Each number is 128 + 24 x the weight over its row's rms, rounded and kept within 0 to 255. Layers, rows and columns count from 0. Numbers have three digits each. The size before them is the row's rms in percent of the matrix's.

# layer 2 MLP down (transposed), 1024x256, rms 0.0394, rows 973-1023, columns 128-191
089:134128142122139148143102106080126124112142114127125096134127046134115120158127154128115105127128109059141128095136138107105148131085129154123141073142118139110131105141129115149128149157154128
078:134134117148174138136102139116117143146108140120136138105138149135088152138104129136107164145097118124143137153121103116120170106139098060105095109114164135117117120089088127100123146154141138
088:130124107133141191144101139109122109098160114109124128089100137137111139123128189138093139166120143149137151168119153134156117131144101118162152124104124129116178103184141105140135127129112132
109:108117162142129155106142111109129143149103149133101138110111119124078078116117094122117175101145110073116103110128131153089131151182136129133098142134185123128099130107146136130147085150139189
129:099142144140157172110116102129108103171097076127094097165121125119125126130134161115131151113149118139142115134098157128119099120127135159121129107080130130155134203128139126123110127114138136
103:125140089119091071140179113128139087123177094107142146180131149134122128124137163113117133144102129175122172137181143087117081121140141155132115137164153099157112098137103144134133123150117146
078:121146137126120127118112121107147181136088174160106191101114136124132141137111130099150121118135117104135134107154169079129115151156108117160103137117126135125131081100143131141132095115120159
086:091150125148134120118139140125115141149172173112129124154131148075178098131100112114163154102166181134102073150164125184102134136094121100118121162066108112148113163129140166100132127123150134
082:114104144158141115129159108129145126168066144126116144135092117160096132129118140128122142118105139137144177147143100106120139129069122138124097087127099192143078122147104157083107132113153137
102:170145143100135154122210140106130088133129161143100110137116152109086140142118131107153113138155117154078102110130138108198185122141135124142114147160107141171083096127107119096130101106123127
101:123132139153099093094098128139155121123151123093070078131125111133151132136151132120109139154083128112119110125120166133140158158118106139119086158080123100112092128144131107129159139195139121
106:153129139162166140146078126113129073115123114118148075122103176133132101109122067116095223105115123130142137111123131165145125160114112157135096091146135100171091120116103132184139137104109128
090:101147130142145185089132112150163124142118080122162083119146116113119109162107121138165117144081087120146103108154091114134117129153098102189125176135147165116113142144150139151115176117146100
113:134111139122128160138130122140081148135114124119134115135153149104116147124147158136083131133216117133127118112115171193159153141092107113121129083116106120139142127147141150161163115116160095
120:117135132135129071109132118137148159115126140118118105133123121116140150106096157165105110149123145110088124153100132185138088127066097147153124150125132156115120102129097147120133119165149119
120:130133138087105099126188113127102160147128136153140096126090120111093146085143175173149092155120075128118181119110136119145113069119130143114105119099110115097152130146107124115168127147084109
110:130139151125132149110122122152103141154161144142141175074150090151106158137136164104148095156141111162146106165118160169121138153117117090122144116111106165130097111173125165140153127109108124
103:149103169109129114142133143108167141084146102136130144114136143123153173143122106114162134113134134104157114076138199132133162110095121130153091168160140156090097093091092153110153113132115118
078:116135126171143137140145159138085124143125111125148099153155144141138085117175111135111144135142130099100112133109129136180125123138109179183110139097127107087168125131115148123115121164114159
100:117130166117125134078161129116127131103121122116062152121137133168136141136120079134110197072110154140075142149162156120110071134137112104153119196117138114153089097119180146126156116139127139
103:093139123114171155136198138121162164138119117105151077092112129130138124127089110107148130095130117119155133147108123102139125156091109142099107153116122171155145198162140091147086121181079111
103:142143139102144131125126101141090093137100122164125187100104109095117131135153117144149148116146085106113127143132154124095124137169140107153137123143129147172092094146122150143166139103170092
127:120181107197149165137150123165098144132090115131111134121112122145158100111116127068132131140157160079106119123123153084120115166146126161113093111110152174159120173124152155115083140119142137
094:125138139099093151110111101153116126123132165110154104106134125140110116149113130090127117107146120109143127146151176175133107138117135111110110107171123116115113114120120200146121093115128164
078:168148101132153105158148137110133137146098110118159115094137127113067121123140094093104153144153166134089114156122139181122132148104129137163130126122120123113095116097131098128127140102118113
101:126112094093100098134165119140153165118171114138136087096152193095115103093114108125131138117157135145135137124105118163146172117118154133130132122141122121124088127144103180120141127149117133
126:113158160150159142096129125146152127141116150111145112151089113111103134146147119096119149149099124104130116137147074117163153127122133167130125093120110101093150071131138132091144072136134138
102:096152146102129139126105130130127117145132088153156101096110099109168137159121125097107112137081110106161112132152120115122107121140123143112063110093109117138147095135112127149111073131145144
085:112092103124110106144111092125159149130123146124121093157117093121076132133132109129105117149153150126153145119109132118111148140101119090089170174083127082085138112156157157123138152173130121
089:153139110155145137110159157136112104106140137137146121124104141106091114096089131090104110151103113174096133102122166152154162145130146099115131121143081145160111139147119116110138149107108125
096:122143107111133092108075135139100135125117127139113150122139179135172119126113168129131107116057121142123137139077089145130103129138120114132114158136171118064116113106099154120129156134127135
102:125090109150130124106173170103110132133075128118119180129144132116132130124068149144131122102115128157142151153140126068139088143081122117116155134138135133076172116112116131117122159140127133
089:149143129141110098104102073119119120155155150100118147154099103159102139116106138135074177134097143128112171162127122125110124146124103120096183061081115125187145114136173111152127125121132142
118:136073137099137076125135112140101102097168126097107145171116120142117123114157150149165125109104131143113138119115144110126107167107116124111127159103117158130125144186109114154118125108114085
090:137147027130153137186081154130111141095108136094097186092131157142124151125120114128130081098127137115147125107101097132131120128129114147165100107113145127059125114133175115112130170136169121
083:104159143144099094157108078113143152134053113128141125150143097144144119148153129116163102124080107089131141138121094134131173133170126129127135097147135178108153119140106097155104148118141120
097:109136121124147164090111106141112128142173106120171103109126107132161142118097121167125127161132114168116133112112156144110117133132113131161126158144148155134221164142134135147146111135136121
082:147101147104140119107131128115106150157104126128150136172117141162152131130158157119157119136119118114093129093126157139144122097136147129138090161114115132144169114116084132099120136136162131
089:094127134106140110127133136101093103119147123124135101150125144126099121146107152118093142194173108114099113181126185113097103155103113134128167126131127098140163137169138131129162128145155106
086:138160141110151076102146134128142115113113127154078145146121075165120135126155118147129129110141128117101136165118121139124094147142146127169165189163177108139116123110120082142145133075143122
139:128090132122121109146130114140103196119121158087104121116138138138152122115116148147150152106117184151096150127116100137082136143099137126151150089129098151157169114121149134132130143143127115
067:122085152157167095103143118124137151152177121155183180164113093140125157122145109167113182125108169109083132145143179128100082124182116115134125119148142155158152129120127159116137163142066138
111:076128130111086103095092125148106148143139121160141121144122121156143121087115140168143121115096178101130158158164132101142097140143084149111128134105128131090126146123138129101110129087125164
122:068139135175102100092105099129131141115145116113150123119118165134161164131122142148074167132110096122145159121145136125170141076106093124101084122089094107115105105113116160087131124145125132
113:120123138158134188144146131132125141173086082140087090185132108140147109147114146101125145123134124126165120142111129108098120101156157139115111106086151135150130163143147128107117134091136159
110:108146134135158162118114179139119160142128130090120086126088124124086145150146104154132120112178120113096150182127094113173143149161110168147119122108100144112118106162139135096124111137137126
115:142086151128122131111209115140111113142085121153087113123125160142052125145092123105125119085153146117144140143172130128117063130105078093102105118117141125145151128110137103124144146149108125
099:143126087144137091111080141145152147156137071156177158160096160133140153107109114133146096115115138098123105135119133080121105112144125128140146126110137135161138164127143114121094116101118127
083:102123079167130152157117187157119145113141099112116111115128139133083140106162120149114147134089144087069116107156157150126131147151121134138119133112120122127077115115149153113118143153136143
091:103144114146131147109152152123105107087152154131080171095146139117126117136134157158105154152149075077101099151147135154130147097146141143129166141154109115170124142107121148141136139096129150
095:124118111144133154141096152113139110146069101128132193134145112124133137124133129118105111104127130131135149109106111140126097095136129111210132153153129126111129181142144130157122131155114135
# layer 2 MLP up, 1024x256, rms 0.0425, rows 974-1023, columns 128-191
086:151134135099112124112131123143151108116162120142120132149121109118169116127143126134136100108135122139093102094136157129140096125117145193149151143131081108131122131197165130126152098102098122
086:137148139115145080095143117156136148161115129155139115151169115121138099153134088133152109100138107105106109093143116118093134120122125109104097149121127147144082133087123157117141144119140147
103:151147089125123111146125135121139101117140103097139127128143118136177164155156133161138082143084147194137166132116121150167121130104115112119176103149081118133158139127129127129128155115082052
111:176118115122097110132122151149152140079155166122152143070112125134129127125140101158128108135092122121111156113161131135128149130135106096143119140150118127112125054129123118134154129145129103
097:133127176132146192122083150123122162139099164160117117066126109126150135139121108147124102102168105092128091118077123158124170135095100111140140115104118152104140152142147128114129134111135088
090:148125128128134149140157141142094068095172098101163075139147106123122120144161129169105146149113140153103136164108103165147155093098124137110141158103124138128121136145121124120138165143147115
093:171108153103125144138104124142144120105112074153141138090139111161094145124150128153092109152094075140161180106092131066141119107147130149127123109166151130103125106139138095152121123142094122
085:148147120091130148107093149117122139088180111139146113131159139098155106122159114151112124168134117120110077110101151160131114114191120129126159172103148074118175123094149095173166137144105124
099:121125118166130116137059116171139155120132113110153140126122097169171105111140117165112141110086110112167159146105125147049082146113126138093119121101159104100159151119156119162113143155128130
097:121126132095170169182149131123120140125128091156177180130131148120094135096142131149139120102137128145151157126151084134127100080131135127131167108157131141117171127128118146132077108070119121
097:125135115113091118105177144118117132147137139135120191152150062121129165148153166138137043143128111150110140138136115098127143086135132109137157133121135141087169139138139094076096125140148126
106:183111159103114132157118168130125167129126168133118132129100144103117118123190161105058155124154132151088141142116167152136131116116119145052129116137118123129146149121100114129135111137136152
107:135154145123120128105131142113173105125121102130124140097101096140134084135113107142166114116067145125124123135134095057108117108165130146123112163128157148148129127114122108108107143156087172
112:154113148126134170144121126143116103144136108130120143125117121145129096145168117110122169138124105134140130107167115094105162132173131115093143106119112108125130144135154114115112149100116131
116:125131131184100156111074121165128124141133154111133141118138136135149154185149099089114138072128164172117088136144112102136174162118107102124140163153158136139130138132126117138100131131129094
104:146125121122100118145139123131142117095121132125115098173087161103146097112106109136103150117112125110089124104129092081114105104143140150136101154154169081145163143075142097124099131148154137
097:109160095152144141133117119129102117179113155116142098132141105119112083118142148153091120110124102158083143180119088118132113135155135092097153096096138096142149157170166106146131126121151126
085:150137126107110124096129097141161125121140164136122146103095098131129172143102152125129116108122127161142144127155121119078155131118137075091131116129115161169087135140154092112147132087130090
102:144128108122129143182108116131126137171143119148157114112145124087119104135149178148113070173140080142159116109104124128144196108117138143111143064132115118122157159151101080124123148128133129
103:182134148122096140102069110144114094125137128131131171170144111124125139129172131152088126150124135138096107112167108153130154094160112122150149105125133089117094075076107134117182156097167134
107:129115136146115128123133142134174133128164136102131080175118156120133140130126121138113116142119150175130128096118097132143134089103125125102108122100137095091145142120127102101105123168100159
121:151084143075134111140112126133165107116159141136134114118140138102103149148148106196086120121129101191138140129136106176121121097121078107138151147130096071118150076137118084132202120158118124
097:165122140154120117137143156129139117132125093144124146154114125120143114126165122156110128138110134144096144096135108098127160117135097149141128156106121152149156129139136053120154157116130071
084:109110153119096143100107119143121117101167130154112141148113125138180107124107165183133110099115078131135149101116130077129132111166107111094112107119165133125154137174135166135133085147140123
099:130129181170143176133109142136113097134119133113139156137108072175140150162146154149117138130109117135101116128143109077122095128125118112115127142116137122097169141111159082123133118116147104
116:144110078137096123178138151104111096109134126164104126113156151143156122096117126176130113125175118137106141109095165126090093130140130054125148155128152127134093172132090126136114144102119129
103:152105107123135132146147118145123134115147168116095147140142137145072107092160121162150136113137122169104148121132139164122151107138105090140183122151131114117135172114140127087092165116098083
087:151164134138169163105139160132122112124136113143141143094161153136159145144144155131142135107100099124104101141147143128151128117147141157179090084160142166158123152118105071125124100086121149
090:120141156121091126131116095142145156129141134127117144147126093144170125176172128167127128108139141104162120142131109105100113109128119152135118122110184117106168104111127132137125108154147141
093:132122137140132150140151123128143126113144122138157103125114089128107156137124099128137130138200141120143113126187167100135152124131124130128139093100086132156142151119148111151132109124123121
107:121179147087086139147105104145157126104165126132140095119113111131101113131186112120113104145138129115120098079137134179135178114174132128125097134119121145156080133119158121142127096126139117
091:138132122110139162176135174154129158096117116167144100104159137080158127145145109130168087125139107099148080094127130121137152080127124129132056181151135112090116123131107148100106124124118123
115:115177149194121171156111126134115150152116112144166125106131137122135170143115111125096112136151100109132095136145121139132126101119113145115135106150136093118131123073147120098140128155132157
093:124104210105094102063164109136153113150164131150164086167106085109127097137142150131131157156128109138119143139159149122110132118110113097089162157136121137169142169128084127129139088088090144
089:163105115120143168103133166158109119116176134127126125091123164109121119107108136157112142118152136164104147127138143113119097099098134132139116157117139056135114148103161151108143098136107140
100:142126161112116117187138156132137139106091135151096148136128143107117128149163152115125118089113158113128117162146118094142151115139119110099106122096137095123027104091129118112115150150115142
085:109143129159118157151112143156153100100154137129105115077126115105100131137123113151094117125116119161149116156119106103092146161130124126120146110135139134121092125126178112150141131144080140
096:153161138153109156124109131167158142129121130113136133106136130123157141106168119156143110056093156142141150073142093148159143100150122114121058131111117142124093103074115116130077128113078164
093:114116127142100169167120131123115154152147131080164113125131159110116111125116146123105122135120109170144123092142131110126162117123135148082087074087095119128152134123139159113111140182115137
127:158178116126109153104106142121164054128132103163144122134122107107120142155132125127104110149132071113166109114144131116149119113140131120108101155109159108109089144128119113119126127119122152
081:135163103096097166162098134154125106094086118122075085087138168126133078144124157107136067136149082134164119109120085121153183128083130140114131126091123104127110132127135095144129111135168121
114:196114106124158168140163146144145109131122122113091137113133140146109115167140131105105100126155086156159091130101120144093163135096125107146112145130140122163120084123148112176159137165125099
122:185116127112167138178151174134137124123132149142092119120133082113113102112152116101158081128144132132131123164142129136083095169160135075120152163131140128115135126138151092128111130096143129
108:155127115113131101110110121127140116074158161124157140040119148132117129103158124158127118125111127138092149107146143151137133144101105107152137142150104114101120088123116132147151123160127079
106:140094129123081119145128100131146092115131132174122163141157144093147109120118151128108131126105132138143137072108160137092101077109140087120129135136129113147127178099095116151110126118100117
107:118160117118118130143063138159124115109182133081168146138134115107205097103176119147133142166093104138101136111079131122134179118144139163160140134138136122115122120123113139131117111105145125
098:119118170107137172152156119110114107108122185101085108094151096113112099154163156125093136116147091153145143150143134169126162160121109124116104131140138127098125109124101143142157146158135132
094:172129165085112120084138079126140119113133160156160147138124095088162132151113159113132098123154093173171139138103119100136145094107142116117134125123154142127171142168099087123166113112117126
100:158143143118117119147114111133153142153131101123170096148108116152135130119138113137140115132108165176144142083118126117107137169106118129115097133095131131104135091157133105103129118164104129
103:128133155080106118114153102150144153117181173134134080096115136125124133145143132138123124127145124139126104144158138104144163131113089150054140109100110147130141074134118106094166121105138117